Part of a small language model's weights: MLP 256 SwiGLU, 121M tokens.
Each number is 50 + 10 x the weight over its row's rms, rounded and kept within 0 to 99. Layers, rows and columns count from 0. The size before them is the row's rms in percent of the matrix's.

# layer 4 MLP up, 256x96, rms 0.266, rows 137-161, columns 0-95
103:57 57 37 43 47 50 26 49 33 57 52 50 47 39 21 44 62 52 64 53 45 47 43 45 63 56 52 62 38 51 46 61 41 63 50 57 36 60 53 20 47 46 55 55 36 48 58 43 77 59 44 44 41 43 46 53 47 42 47 56 56 60 44 45 66 53 48 60 32 30 50 47 31 46 50 58 49 51 47 43 56 60 56 62 60 51 35 44 41 43 40 38 46 40 63 59
088:40 66 64 69 43 48 54 35 60 58 44 42 58 60 45 49 41 43 45 44 53 45 43 57 27 66 54 50 49 58 40 53 40 44 38 47 49 48 44 54 46 48 45 29 46 40 46 74 39 51 52 58 66 47 71 41 56 36 46 55 34 39 68 40 52 47 46 52 63 52 56 46 47 47 70 44 56 54 56 50 39 51 41 58 44 64 81 39 34 57 39 39 61 53 49 57
102:57 48 35 57 63 50 41 55 64 66 55 48 47 58 53 30 48 42 63 50 36 52 51 61 56 42 57 62 56 49 43 60 44 29 57 70 48 43 59 41 55 57 36 35 30 28 46 57 47 43 41 43 41 45 63 62 39 31 45 65 65 42 34 59 50 53 33 33 58 57 65 53 48 38 50 46 53 59 58 47 55 40 41 58 69 55 56 46 54 57 50 51 53 60 57 33
112:52 38 51 53 47 46 47 46 38 43 58 62 41 51 61 53 53 61 50 49 25 56 58 51 48 55 67 44 43 50 54 52 46 47 37 53 81 58 61 51 52 55 35 36 51 51 57 53 43 63 46 52 38 47 67 53 37 42 32 28 59 39 56 49 31 59 61 57 49 67 69 64 46 38 58 49 53 42 44 39 47 34 45 74 48 40 59 56 50 58 40 42 46 70 52 47
097:55 55 62 47 56 43 59 60 50 38 45 44 32 62 42 49 35 37 48 57 65 36 46 46 62 56 57 38 41 37 45 71 66 54 31 47 55 50 51 61 48 63 55 53 59 66 52 51 59 60 61 39 44 44 27 54 41 60 65 55 53 40 35 56 69 49 63 42 44 46 60 34 50 57 55 42 60 40 48 61 62 72 47 48 67 52 35 56 62 61 64 53 53 45 53 54
093:47 48 53 69 35 50 50 31 52 58 61 46 57 70 66 48 41 60 48 52 41 50 49 57 64 50 49 55 66 36 60 50 43 43 83 61 62 45 41 57 48 55 58 46 55 58 48 54 33 63 45 40 70 59 47 55 49 56 49 45 64 49 48 72 57 29 62 45 33 38 42 46 49 45 62 54 45 48 64 57 39 57 42 30 47 47 47 53 47 56 44 49 58 48 52 31
097:72 43 63 35 55 53 37 57 51 48 39 53 48 44 41 64 51 37 57 51 50 59 63 35 51 49 44 55 58 50 55 56 60 49 53 72 46 51 64 51 41 58 56 45 66 53 63 49 53 47 71 56 48 24 51 59 44 40 67 61 59 60 38 67 45 63 39 42 55 43 52 26 51 58 52 42 63 47 48 53 58 72 52 28 63 44 50 43 41 52 47 57 65 45 50 38
103:48 54 67 51 72 66 55 72 59 45 49 43 63 56 55 56 50 60 55 42 50 61 43 68 55 59 37 68 50 41 51 43 72 50 62 35 36 53 49 44 44 53 45 42 28 44 55 44 41 57 48 43 47 49 58 45 40 38 55 72 47 47 67 45 46 66 37 49 53 55 68 60 53 50 55 35 39 59 54 34 34 50 39 54 54 64 32 50 53 50 50 59 50 42 32 54
101:39 50 44 46 57 39 52 58 59 44 48 45 71 39 54 51 31 36 55 50 49 48 46 47 54 43 55 46 38 53 67 47 42 48 44 57 53 58 66 46 45 60 49 47 38 54 40 43 50 36 54 68 54 60 54 40 51 48 40 52 49 65 37 56 54 31 46 41 49 64 66 35 52 63 46 46 44 68 38 53 54 44 40 52 28 57 69 67 41 71 26 34 46 54 41 70
102:67 51 43 64 55 48 54 56 54 43 63 48 47 46 44 40 48 35 63 48 21 41 56 66 66 65 52 40 48 65 58 62 54 59 67 31 60 52 54 45 54 46 46 42 37 55 49 67 52 44 57 35 53 49 49 45 52 57 48 56 50 50 53 62 51 49 36 34 28 58 44 39 63 51 50 34 57 59 48 42 54 69 47 44 48 47 46 35 56 53 32 62 68 45 74 54
101:53 61 54 39 51 43 55 59 71 43 45 57 45 46 39 52 47 56 50 48 53 47 28 41 44 63 71 48 43 53 37 65 55 46 60 71 39 54 54 44 50 35 58 52 37 51 34 57 35 43 49 68 51 58 33 51 42 60 52 50 57 73 38 56 53 44 66 63 72 48 37 56 50 31 54 50 59 42 50 47 54 56 56 50 54 43 50 41 32 35 46 55 57 39 62 72
100:50 38 50 54 50 55 53 53 51 33 71 57 51 40 41 46 53 53 71 52 36 48 50 43 51 46 61 49 59 44 76 35 53 53 51 49 42 51 63 33 63 40 64 64 64 45 39 51 41 62 43 56 62 54 48 56 41 49 55 32 41 58 34 53 50 34 57 63 46 60 41 54 67 68 40 61 61 30 57 24 59 54 41 60 47 52 49 41 67 60 60 54 46 58 53 57
098:64 53 55 54 45 59 50 50 55 36 36 53 29 52 34 41 53 53 63 46 49 55 43 38 58 46 55 63 57 53 65 52 53 50 52 65 63 44 60 54 38 68 69 58 53 67 52 50 53 52 54 67 45 39 45 55 64 55 61 43 70 45 51 62 50 46 56 43 32 62 53 63 36 62 53 62 43 41 59 47 53 62 15 42 49 53 48 50 43 52 39 40 49 71 65 51
086:52 49 49 48 39 40 58 43 30 61 62 49 59 47 41 45 57 52 72 55 60 49 57 63 35 43 40 54 61 61 47 50 44 63 61 35 63 59 70 50 44 48 66 59 47 49 35 62 70 49 62 66 41 47 55 53 27 48 32 60 36 75 51 51 42 50 61 27 40 41 42 47 35 50 46 54 45 45 51 55 48 44 47 46 34 57 54 61 47 48 36 46 57 41 48 46
087:40 67 37 47 65 51 59 51 69 56 48 61 39 67 41 39 44 55 69 50 42 52 48 42 45 63 51 51 42 38 45 50 69 51 43 63 42 52 49 61 51 47 65 40 45 54 51 59 41 40 65 41 42 51 42 53 48 25 37 59 53 48 62 64 29 53 36 66 58 66 66 67 50 43 50 46 40 50 65 54 56 40 40 36 42 48 38 46 49 53 54 45 34 59 55 34
100:48 47 50 49 58 51 52 42 44 54 46 52 65 41 47 43 71 43 61 57 54 63 37 41 47 79 57 70 46 42 44 64 39 46 43 53 60 51 49 40 39 39 45 63 47 44 53 60 36 57 55 38 44 47 34 59 54 57 52 54 67 51 56 41 64 51 34 64 62 45 58 54 47 67 52 41 47 49 45 41 40 52 56 41 67 37 53 55 63 51 73 65 52 60 24 65
095:54 32 65 39 53 54 61 46 49 43 51 43 44 55 37 45 47 43 51 56 39 49 48 49 54 47 56 68 60 61 37 58 51 45 60 65 49 44 41 56 56 35 41 40 50 62 68 68 63 53 25 50 48 51 59 60 55 44 56 49 62 58 30 49 46 46 58 52 60 52 41 44 43 80 47 50 47 45 43 32 50 54 57 51 53 62 48 50 78 37 46 69 48 26 60 51
104:64 71 44 60 53 62 55 47 63 53 59 76 46 66 52 42 50 60 49 35 51 63 54 48 57 60 50 48 47 42 67 48 43 36 49 70 40 43 38 52 52 59 52 56 52 32 33 52 51 58 65 54 39 65 64 67 43 42 43 40 42 38 36 66 40 61 45 64 43 54 56 48 43 56 54 53 35 47 54 49 43 46 48 34 63 43 54 50 58 58 51 59 30 64 33 58
091:41 56 61 52 43 46 52 62 42 53 51 54 31 43 42 49 65 57 43 41 75 48 63 28 51 51 44 23 50 54 49 63 58 34 43 38 62 57 43 46 49 39 46 55 79 53 38 43 55 62 44 39 54 43 48 55 49 56 38 41 49 59 42 39 53 39 69 48 56 57 44 39 53 35 45 62 44 53 49 47 74 33 51 50 33 67 44 53 64 51 53 51 38 44 54 53
102:65 53 35 63 48 21 52 33 47 44 31 50 44 61 44 56 54 60 60 51 38 49 59 61 36 53 43 46 47 52 42 36 50 56 49 48 59 54 55 62 49 31 40 54 40 58 47 47 53 60 39 63 63 62 41 28 56 65 57 40 41 39 56 46 73 49 46 60 65 53 53 39 52 42 40 50 39 60 48 46 56 64 42 55 65 56 45 37 46 65 30 56 52 62 56 61
086:24 42 61 59 57 59 69 49 41 64 70 38 36 36 49 71 45 52 45 60 38 48 41 58 43 35 53 54 55 53 57 48 47 60 47 69 56 50 62 50 48 41 41 39 55 48 41 45 46 59 26 54 50 40 56 64 40 48 52 52 41 46 53 54 64 44 53 57 33 42 64 59 48 42 40 53 43 49 75 44 56 63 56 38 55 63 56 55 59 62 58 40 50 45 37 32
108:43 52 57 43 53 56 54 41 49 51 65 52 50 47 68 32 52 51 32 35 64 32 55 59 53 44 41 44 49 52 55 59 48 40 67 53 43 60 52 41 58 65 51 42 46 74 34 45 53 57 54 31 50 46 59 55 60 38 59 44 34 46 52 49 36 32 61 57 57 71 64 30 42 47 54 52 59 63 60 64 38 41 49 42 49 53 44 63 53 28 48 37 46 63 56 41
090:46 41 52 50 46 66 59 61 43 55 58 47 56 51 45 72 47 40 55 57 37 52 32 72 45 44 66 37 40 51 51 42 41 43 47 53 43 50 52 45 38 39 51 46 55 35 57 54 54 43 51 74 45 43 40 65 46 52 36 74 62 56 74 44 45 37 62 59 54 39 60 36 49 73 47 45 65 35 53 46 46 58 54 33 39 57 41 46 51 43 42 53 39 44 55 66
084:48 43 46 50 51 34 23 42 41 62 56 50 49 36 52 43 50 63 45 67 48 30 65 45 38 34 62 68 54 64 47 36 29 48 41 49 55 43 40 46 64 44 42 56 50 56 67 39 44 44 47 56 42 59 48 28 41 63 53 58 48 65 62 50 50 51 48 60 47 44 37 54 67 46 52 46 60 57 45 52 50 43 58 72 45 36 65 54 57 55 53 35 44 60 35 44
099:45 42 67 45 42 46 46 50 47 52 53 47 61 56 65 32 25 58 53 64 34 55 43 45 52 34 52 48 56 47 42 57 61 42 55 17 52 56 56 37 70 63 49 47 41 49 43 60 47 50 53 34 49 46 54 49 49 48 54 50 61 40 51 84 69 58 56 51 53 62 42 42 55 65 65 51 59 35 47 45 49 35 46 47 42 53 50 32 60 51 35 44 43 43 51 51
# layer 4 MLP down (transposed), 256x96, rms 0.249, rows 137-160, columns 0-95
106:50 59 43 52 60 52 56 35 40 41 53 55 56 48 60 34 39 49 63 57 50 20 53 49 61 53 53 30 48 48 62 53 47 55 48 40 50 54 49 48 53 40 47 49 63 49 54 49 48 52 44 55 56 51 53 66 44 43 60 56 61 61 65 46 55 41 66 59 43 35 47 53 51 55 46 59 62 44 47 35 58 55 66 50 52 52 69 58 50 65 25 56 08 52 45 33
096:59 50 54 50 45 52 41 47 54 53 63 53 51 48 51 46 52 63 33 56 50 48 50 61 53 33 63 53 40 65 58 53 55 56 55 50 47 67 51 33 34 37 45 45 51 68 69 42 44 59 34 27 58 60 43 65 64 45 34 60 38 46 51 44 47 51 38 31 60 54 58 38 46 55 41 41 45 65 54 57 42 35 55 46 52 65 52 45 40 18 49 38 51 54 41 31
102:41 42 52 51 59 62 37 53 46 62 51 36 44 53 44 55 54 45 47 34 50 46 53 43 58 23 46 59 59 53 62 45 49 55 49 63 35 71 50 60 45 39 48 55 71 48 41 51 36 41 57 50 50 54 67 72 38 53 55 57 60 42 60 54 80 30 53 66 61 54 50 42 50 30 47 52 54 45 40 60 51 46 39 33 58 64 48 51 42 36 46 65 42 44 41 50
108:46 53 49 55 33 36 62 55 52 48 52 30 42 49 46 47 43 53 40 43 63 58 41 49 62 64 38 53 57 65 60 42 54 61 75 52 27 59 62 44 54 47 51 58 57 53 53 67 50 51 54 47 54 66 49 46 56 53 44 49 51 54 48 68 33 60 51 45 34 57 66 36 50 45 43 40 50 43 25 62 40 52 37 66 59 53 43 67 49 62 37 51 45 59 46 76
097:60 42 56 41 49 41 53 65 43 46 45 51 59 40 35 41 41 41 41 50 47 59 62 53 79 48 48 45 51 33 59 57 52 56 55 35 48 35 42 41 68 46 48 54 50 43 58 39 48 29 46 40 47 39 32 52 47 52 44 56 54 50 38 44 48 56 22 41 51 54 61 34 43 43 36 43 48 45 57 72 27 43 61 34 56 53 43 39 31 44 46 66 46 40 48 52
100:57 54 54 54 31 67 49 66 45 52 59 59 47 49 47 79 48 47 62 54 53 35 52 52 31 35 41 51 48 48 53 38 62 48 55 55 63 45 59 62 36 65 60 54 48 57 48 48 50 44 49 61 49 43 54 13 53 55 50 48 34 45 52 55 59 55 52 61 55 44 50 58 37 60 54 68 48 46 22 44 66 61 42 47 49 44 58 67 51 50 41 59 62 37 50 44
088:45 39 53 49 42 56 46 54 65 58 60 44 43 35 68 65 59 43 40 37 53 56 58 64 67 59 47 51 44 47 59 52 44 56 46 43 62 45 57 60 53 66 45 45 39 45 34 35 35 62 54 52 54 45 43 47 58 69 53 56 65 52 47 48 73 50 51 53 43 48 42 58 67 45 41 62 56 75 68 62 58 41 43 69 54 65 57 63 53 58 27 59 38 44 51 52
097:54 41 56 40 48 49 44 59 53 37 63 45 55 47 72 46 34 37 46 59 41 41 35 49 50 37 41 62 43 38 53 43 28 44 46 48 45 37 41 47 44 54 55 57 43 67 44 72 50 33 39 45 46 50 43 60 48 39 64 57 43 40 44 73 41 58 56 49 29 67 46 53 53 56 44 54 49 45 35 46 38 45 52 39 41 37 54 44 66 45 70 42 38 67 64 58
096:57 51 47 57 46 54 62 54 54 62 33 52 60 45 52 48 42 44 72 36 48 54 50 29 37 50 48 45 57 44 72 35 56 31 60 34 61 45 42 43 60 65 49 58 59 43 48 55 73 54 47 57 50 51 41 40 45 45 48 67 44 38 47 40 45 59 45 31 53 56 26 44 57 40 66 42 42 50 53 49 42 44 56 61 46 35 38 39 67 60 67 45 44 67 43 47
101:55 46 57 52 46 68 53 58 36 61 51 48 40 55 67 54 42 40 46 41 52 32 52 52 42 46 57 54 59 38 37 25 51 62 66 49 58 40 43 57 41 47 50 27 50 51 69 31 31 49 42 46 38 46 55 62 34 48 56 64 36 49 66 53 59 73 50 39 59 46 49 38 36 42 57 39 46 24 51 45 39 51 52 53 42 50 45 50 36 53 52 38 40 53 45 58
098:54 51 53 51 47 52 58 55 41 63 59 58 48 42 49 66 42 45 65 57 54 38 35 51 54 60 55 29 52 74 35 38 44 58 56 44 63 53 47 40 57 44 51 44 72 54 42 31 41 41 46 38 39 51 45 54 62 49 54 64 66 58 49 44 50 44 76 75 34 39 32 40 51 46 52 48 37 44 47 43 47 66 44 55 71 52 60 53 53 57 52 48 62 60 60 63
097:68 54 55 35 64 40 54 60 54 52 54 36 57 57 57 57 38 61 32 53 61 48 51 51 42 39 30 49 49 47 50 46 53 30 46 46 61 34 32 57 51 41 45 48 34 53 67 45 47 68 54 49 38 32 71 38 42 61 44 52 54 42 60 57 46 47 40 59 49 41 36 58 34 41 56 77 34 45 46 53 72 61 48 51 59 54 57 54 61 52 46 41 58 52 46 53
100:44 44 31 42 46 31 48 55 45 34 48 50 59 63 60 60 49 37 71 38 51 48 52 49 56 52 69 64 68 53 73 35 42 51 42 50 55 29 47 45 53 29 41 45 47 49 66 56 42 53 56 51 60 48 59 61 50 57 38 34 51 45 53 64 60 56 59 37 49 38 43 48 63 54 64 46 58 63 56 38 62 54 71 44 51 55 55 45 56 45 46 32 58 38 56 59
092:48 45 42 57 54 46 28 41 51 66 50 49 25 47 46 72 41 56 60 59 53 41 58 51 49 65 39 49 63 33 59 70 50 55 44 47 39 54 58 47 55 28 57 43 44 44 39 47 46 47 58 62 56 62 46 49 41 61 52 59 43 61 45 41 38 51 42 44 56 53 43 62 53 30 40 64 38 47 46 72 40 42 50 42 50 34 49 51 63 45 37 45 39 28 42 34
091:45 61 48 54 32 48 54 55 40 47 42 42 52 41 47 36 56 58 30 45 53 45 70 39 33 51 61 55 38 46 57 45 52 62 50 43 26 27 66 64 59 47 47 39 51 39 42 49 52 48 46 53 43 56 33 49 49 42 51 51 42 50 40 55 41 50 65 51 52 52 42 50 61 45 65 46 68 43 52 57 48 68 56 55 58 69 45 59 46 63 32 67 63 30 62 68
100:32 51 61 44 54 61 47 56 54 64 60 63 35 43 38 57 35 44 77 50 48 42 58 53 40 56 61 44 55 44 50 52 57 36 57 44 37 75 55 39 51 62 59 57 54 30 47 39 70 41 60 39 67 50 49 52 44 68 54 52 61 43 55 44 50 53 31 53 43 32 49 37 63 63 62 59 43 52 52 57 62 37 45 56 54 45 62 45 55 40 41 39 64 50 48 45
097:42 77 58 41 49 59 42 48 63 46 48 55 52 40 62 38 61 51 65 50 52 66 52 66 47 57 43 44 54 40 54 58 34 63 57 44 60 48 51 44 60 50 36 59 63 51 47 43 70 74 47 55 47 39 38 43 56 57 37 50 66 60 51 52 59 38 36 62 41 55 59 42 35 48 50 43 47 53 53 51 44 42 67 42 53 45 52 61 53 42 41 31 71 66 39 32
104:38 42 46 71 39 62 47 41 51 55 58 68 55 50 41 53 57 46 52 46 54 60 50 55 57 36 45 48 58 58 42 45 49 32 62 57 36 46 45 39 42 66 58 49 66 55 49 67 27 52 71 52 51 54 56 57 34 46 48 55 38 39 56 47 59 53 34 63 53 41 38 48 50 47 28 55 59 49 57 21 54 62 57 46 52 55 40 58 54 32 47 48 67 53 31 62
096:52 50 58 58 69 52 54 33 51 38 46 40 53 59 62 49 75 52 49 63 45 46 48 65 57 49 22 45 62 51 31 48 54 57 46 45 40 48 49 63 53 46 47 45 56 27 51 56 56 46 31 45 47 57 45 36 51 52 49 48 33 51 55 42 41 74 35 45 64 48 34 46 47 47 40 42 55 42 37 55 37 50 45 51 58 22 43 37 52 43 39 52 43 61 36 61
100:49 61 66 45 52 77 70 71 86 60 49 57 46 52 59 63 52 50 51 44 47 55 37 53 53 54 66 49 55 51 55 56 51 48 59 53 39 63 48 44 61 61 69 59 50 53 37 48 50 51 53 51 48 50 41 67 40 61 50 43 69 58 63 48 30 53 59 32 47 35 51 63 44 60 54 68 48 40 59 52 48 44 39 43 40 60 44 64 46 40 49 48 56 45 50 47
090:37 51 41 57 53 46 53 63 22 44 36 44 34 64 58 57 41 35 45 51 56 47 42 57 57 35 70 33 50 43 55 47 25 57 54 52 43 47 36 56 35 52 69 38 50 37 52 57 38 59 51 57 46 48 39 53 52 35 31 66 60 64 52 46 62 46 50 45 36 48 38 30 33 57 41 67 47 44 45 55 56 45 43 56 45 52 57 45 50 51 35 58 43 47 51 48
105:46 53 45 38 31 64 63 33 51 34 54 49 50 45 55 60 46 57 37 34 64 48 59 29 41 56 48 41 47 48 48 53 57 37 57 39 35 51 42 37 57 75 74 45 57 43 47 39 58 54 53 46 42 49 62 46 50 54 46 46 51 36 61 54 45 66 61 48 35 57 63 37 61 55 72 54 46 51 43 56 40 52 54 54 37 64 50 63 53 40 51 46 64 31 41 32
097:44 56 43 57 59 73 53 65 53 48 45 48 74 44 41 30 50 55 27 49 43 33 47 63 60 75 26 47 39 56 42 44 53 47 47 54 52 47 52 52 43 39 38 33 57 41 59 49 50 42 47 55 59 39 60 60 38 47 51 64 52 49 45 38 54 46 42 32 55 49 40 54 56 54 54 53 35 64 47 39 58 48 65 58 41 53 60 45 64 28 58 47 66 46 50 44
095:43 57 33 25 57 39 46 64 32 45 51 60 54 56 44 45 66 50 47 35 37 52 41 50 40 47 52 60 45 69 76 38 41 34 51 53 50 60 55 47 59 50 38 70 46 53 54 63 53 45 48 54 51 50 44 35 41 41 63 60 63 44 60 39 50 57 53 51 50 54 72 61 46 45 61 42 49 34 42 36 37 46 54 54 53 55 55 46 43 36 66 57 58 32 31 57
# layer 4 MLP gate, 256x96, rms 0.289, rows 138-161, columns 0-95
099:56 65 71 44 44 57 62 59 54 39 62 49 48 33 73 31 46 42 39 56 51 50 57 54 61 38 42 58 56 49 41 49 58 58 47 40 62 41 50 47 59 64 61 27 54 44 64 43 63 42 41 44 66 42 59 44 70 42 34 62 46 46 37 46 35 35 42 50 42 29 46 36 63 54 43 57 50 49 50 52 46 33 52 62 45 58 46 43 61 55 54 56 47 34 51 45
095:38 43 59 48 67 46 34 42 45 65 73 43 42 57 36 51 52 64 47 48 49 56 54 59 44 66 45 69 55 21 55 41 51 35 65 52 56 58 45 39 48 30 29 55 61 55 45 54 50 51 58 39 56 41 54 59 44 43 48 38 40 48 47 46 47 44 44 64 41 56 45 37 55 49 58 38 45 46 74 52 58 43 76 45 55 60 56 56 41 45 51 59 64 45 39 46
104:63 46 51 49 56 48 35 60 38 53 42 71 38 43 34 47 41 57 56 35 54 59 53 39 63 37 65 70 64 59 48 31 55 45 45 49 49 41 54 42 39 66 53 37 58 54 65 45 31 41 44 71 43 40 55 41 60 40 60 46 38 59 64 46 61 48 54 69 46 55 36 42 58 42 56 41 59 50 58 39 50 41 71 64 51 52 52 55 53 68 58 47 45 37 47 51
087:54 63 58 55 53 39 48 43 45 57 26 54 47 68 30 54 51 58 53 41 53 46 63 31 48 56 52 29 57 52 53 57 61 40 50 48 46 55 51 53 40 48 63 44 59 45 42 52 64 55 55 56 51 34 70 49 61 58 56 52 55 68 61 56 66 64 49 43 50 66 42 50 62 38 49 52 60 30 64 46 66 65 49 56 47 50 66 38 57 64 56 77 55 37 61 44
095:47 43 61 40 32 59 60 56 40 35 55 71 40 68 53 52 37 56 55 41 53 53 39 28 62 27 47 55 50 60 56 52 44 42 55 44 42 40 58 51 50 59 42 53 54 44 57 43 52 46 49 45 37 18 48 28 59 44 55 39 46 46 27 57 43 47 45 49 36 51 60 52 54 54 40 68 33 45 50 56 60 64 50 49 75 52 58 53 46 47 44 36 53 53 43 45
091:49 62 57 52 51 40 54 55 51 56 49 42 55 34 52 44 47 34 40 51 57 70 51 60 47 68 41 53 63 32 48 42 49 68 53 31 57 51 47 45 47 45 41 44 49 38 62 49 55 37 69 64 38 59 37 41 51 38 39 41 55 50 48 60 55 39 45 42 66 37 59 32 52 36 45 39 66 57 54 38 53 45 49 31 33 49 45 45 73 71 50 51 49 45 68 55
097:49 43 68 28 51 37 41 72 48 55 59 54 43 46 41 46 51 39 49 49 59 58 47 48 50 13 63 45 52 42 44 60 38 33 61 35 46 40 42 58 43 41 69 54 39 62 42 32 55 39 53 58 50 53 56 51 47 63 57 30 58 52 41 47 42 42 50 32 65 56 50 58 42 40 50 64 44 42 62 42 50 50 47 46 41 57 43 43 59 54 44 47 62 42 64 40
100:50 51 43 52 74 40 45 54 42 53 58 58 54 54 60 61 63 44 45 54 65 46 61 41 59 53 34 70 51 73 69 57 59 58 72 57 51 55 52 44 51 42 59 55 41 54 48 40 54 63 39 41 58 48 41 53 71 49 65 34 49 57 35 48 65 51 44 54 54 41 61 52 53 48 41 58 60 67 51 44 67 40 45 51 60 62 49 67 70 51 75 49 49 49 55 46
090:52 49 55 53 39 33 57 67 54 57 37 45 40 52 41 39 44 51 56 36 45 55 57 52 59 60 45 42 47 56 48 54 33 54 78 43 50 43 65 40 41 57 30 65 30 62 50 26 49 60 55 75 40 51 54 45 49 53 66 49 38 50 56 43 42 54 30 42 44 48 54 61 40 48 41 36 60 35 54 33 45 58 61 47 45 47 44 39 47 42 44 70 54 48 42 45
100:71 58 50 32 54 57 51 47 44 64 59 48 57 73 49 59 48 68 57 50 45 52 43 49 51 62 57 60 54 52 53 50 32 47 64 56 47 57 26 45 36 37 65 33 58 60 36 54 43 53 36 65 69 57 57 51 59 59 53 50 74 52 41 64 40 36 55 49 59 64 45 52 51 56 53 68 45 48 57 39 59 45 46 39 52 49 56 46 65 60 55 60 52 57 61 68
100:60 70 62 58 38 45 52 42 64 52 33 23 51 47 46 58 59 41 37 52 48 61 44 49 37 63 66 50 23 55 55 59 46 38 50 64 50 43 42 53 42 40 67 55 45 37 62 52 37 55 66 51 48 49 35 55 43 53 57 55 53 31 53 65 58 56 47 39 39 68 41 51 51 47 64 51 44 39 43 49 47 50 49 53 31 63 48 40 52 66 71 45 47 45 58 48
103:42 52 49 30 48 37 38 61 38 34 56 52 53 41 34 52 63 59 64 52 56 53 47 57 52 53 70 71 57 47 49 37 56 51 40 43 37 63 50 28 70 60 33 69 50 60 53 61 34 63 45 45 60 49 60 49 38 56 40 49 61 54 69 43 57 57 59 64 50 51 59 46 43 52 65 47 51 51 59 57 45 57 64 41 54 49 52 53 56 42 28 70 41 49 42 47
096:49 57 35 44 46 38 57 48 29 49 57 57 50 74 41 57 45 47 52 44 60 58 42 66 27 59 53 60 45 54 49 55 66 31 62 44 53 36 57 29 59 64 50 51 40 62 40 61 51 46 61 64 45 53 55 47 53 60 38 33 58 44 46 48 50 61 74 42 52 44 49 50 54 44 46 57 53 39 67 58 53 44 61 59 54 46 49 59 53 35 43 58 36 50 48 79
085:49 35 53 58 42 53 42 41 29 54 54 49 52 60 63 52 39 42 71 60 49 56 44 48 39 54 49 50 55 46 60 46 52 45 70 50 54 52 42 60 45 46 45 65 58 50 48 48 53 67 48 39 52 31 37 48 49 52 67 33 44 50 42 50 58 39 45 62 51 55 51 37 59 45 44 33 65 56 74 22 48 52 26 56 40 62 43 63 62 64 47 48 53 71 59 41
098:55 44 57 50 32 56 85 59 55 44 58 70 50 38 51 48 58 39 62 52 63 37 47 56 56 78 45 49 40 49 44 62 67 46 40 44 40 73 57 30 57 47 58 48 57 47 56 60 48 44 49 43 52 39 61 45 55 69 47 34 53 39 51 33 52 64 43 44 45 44 54 43 49 54 56 56 39 55 50 58 51 31 51 46 61 50 41 65 46 53 57 48 57 62 44 63
094:74 62 48 43 55 51 51 53 37 53 43 49 41 69 60 73 41 35 40 60 55 58 51 34 44 51 46 49 46 62 46 38 33 37 32 42 55 43 54 69 49 35 63 47 49 43 42 49 36 41 68 46 48 56 45 41 41 68 48 42 47 64 54 61 57 44 46 41 56 35 45 42 61 47 40 52 57 52 44 60 49 61 47 54 48 82 53 49 49 61 57 52 46 27 55 53
102:61 47 66 35 46 46 43 72 49 55 57 49 53 30 43 60 46 66 37 44 57 56 69 47 52 50 48 37 41 65 38 32 55 34 68 68 65 51 36 32 58 54 61 42 50 52 32 43 67 42 48 50 50 49 50 42 53 35 60 44 49 62 54 45 35 41 57 41 56 45 49 46 54 49 45 52 37 49 32 28 40 48 50 43 49 61 54 37 50 28 52 56 54 42 39 47
100:40 51 52 48 51 38 60 57 36 65 65 55 49 41 46 60 56 64 56 43 61 56 44 39 73 46 39 27 45 56 59 43 61 32 34 51 59 44 45 54 43 55 46 36 77 56 50 26 52 60 52 45 50 42 62 33 54 47 52 57 46 61 55 51 45 43 52 39 50 44 24 47 46 42 52 62 46 50 58 40 54 51 54 58 53 50 48 59 61 61 62 62 35 66 47 29
092:53 40 51 67 57 53 37 38 54 49 48 50 54 43 66 61 68 35 35 41 37 46 51 49 35 53 54 39 46 44 68 47 41 37 60 55 61 33 51 37 52 56 44 50 40 64 56 53 48 53 39 36 75 25 60 45 54 48 60 59 63 52 48 67 60 65 55 55 35 61 29 41 49 38 59 49 42 50 45 49 35 44 44 51 63 58 55 46 66 52 49 43 32 58 43 42
092:33 57 50 36 41 50 53 42 56 46 56 62 48 41 62 68 47 59 48 40 57 60 56 54 45 42 62 52 51 60 60 61 43 38 47 55 66 61 46 41 56 57 58 56 48 24 61 58 55 50 36 58 64 42 53 62 62 39 50 39 37 42 59 58 49 34 55 49 67 26 54 56 28 41 58 59 22 42 43 59 50 54 53 46 32 45 53 58 37 61 51 37 45 55 60 50
109:62 49 38 53 34 46 62 43 46 49 46 52 39 54 45 65 45 55 64 55 56 44 43 58 53 50 55 59 37 49 39 27 64 38 47 36 64 47 49 55 40 46 54 49 50 43 74 34 37 48 35 46 33 58 61 36 60 44 36 32 49 59 39 62 38 50 46 46 54 39 40 55 50 37 37 67 46 37 58 51 50 42 69 51 44 53 32 48 34 58 50 58 49 33 38 63
095:49 39 40 51 34 67 51 62 65 72 67 49 60 33 46 64 47 48 59 53 47 39 68 55 49 50 47 41 36 37 61 42 45 58 43 53 51 36 65 47 44 55 42 41 42 52 42 48 69 43 57 52 25 49 69 52 73 61 42 53 49 47 50 42 48 65 49 47 52 46 49 57 57 60 53 60 59 48 56 53 48 37 48 47 29 64 37 51 46 55 36 30 54 54 51 66
091:44 48 42 52 51 41 66 54 50 52 56 35 65 63 41 58 44 60 56 48 66 57 58 50 50 48 69 43 42 53 41 31 49 42 66 41 30 50 57 42 28 59 44 57 34 48 38 53 58 45 53 33 52 54 64 34 54 59 44 57 47 55 48 52 60 63 51 65 50 74 62 67 54 56 53 56 38 49 67 59 55 58 42 31 44 36 55 48 52 37 61 32 67 55 54 42
092:68 47 58 46 23 45 47 51 35 70 52 60 59 46 53 62 40 44 60 49 37 48 57 41 59 39 55 70 56 47 47 39 64 59 48 35 65 51 56 53 56 46 54 47 57 47 64 58 38 60 60 44 51 45 57 59 65 63 52 36 59 55 42 55 73 52 52 52 38 60 44 58 47 50 63 38 50 49 63 64 47 66 54 45 49 45 34 45 59 67 49 67 56 67 60 30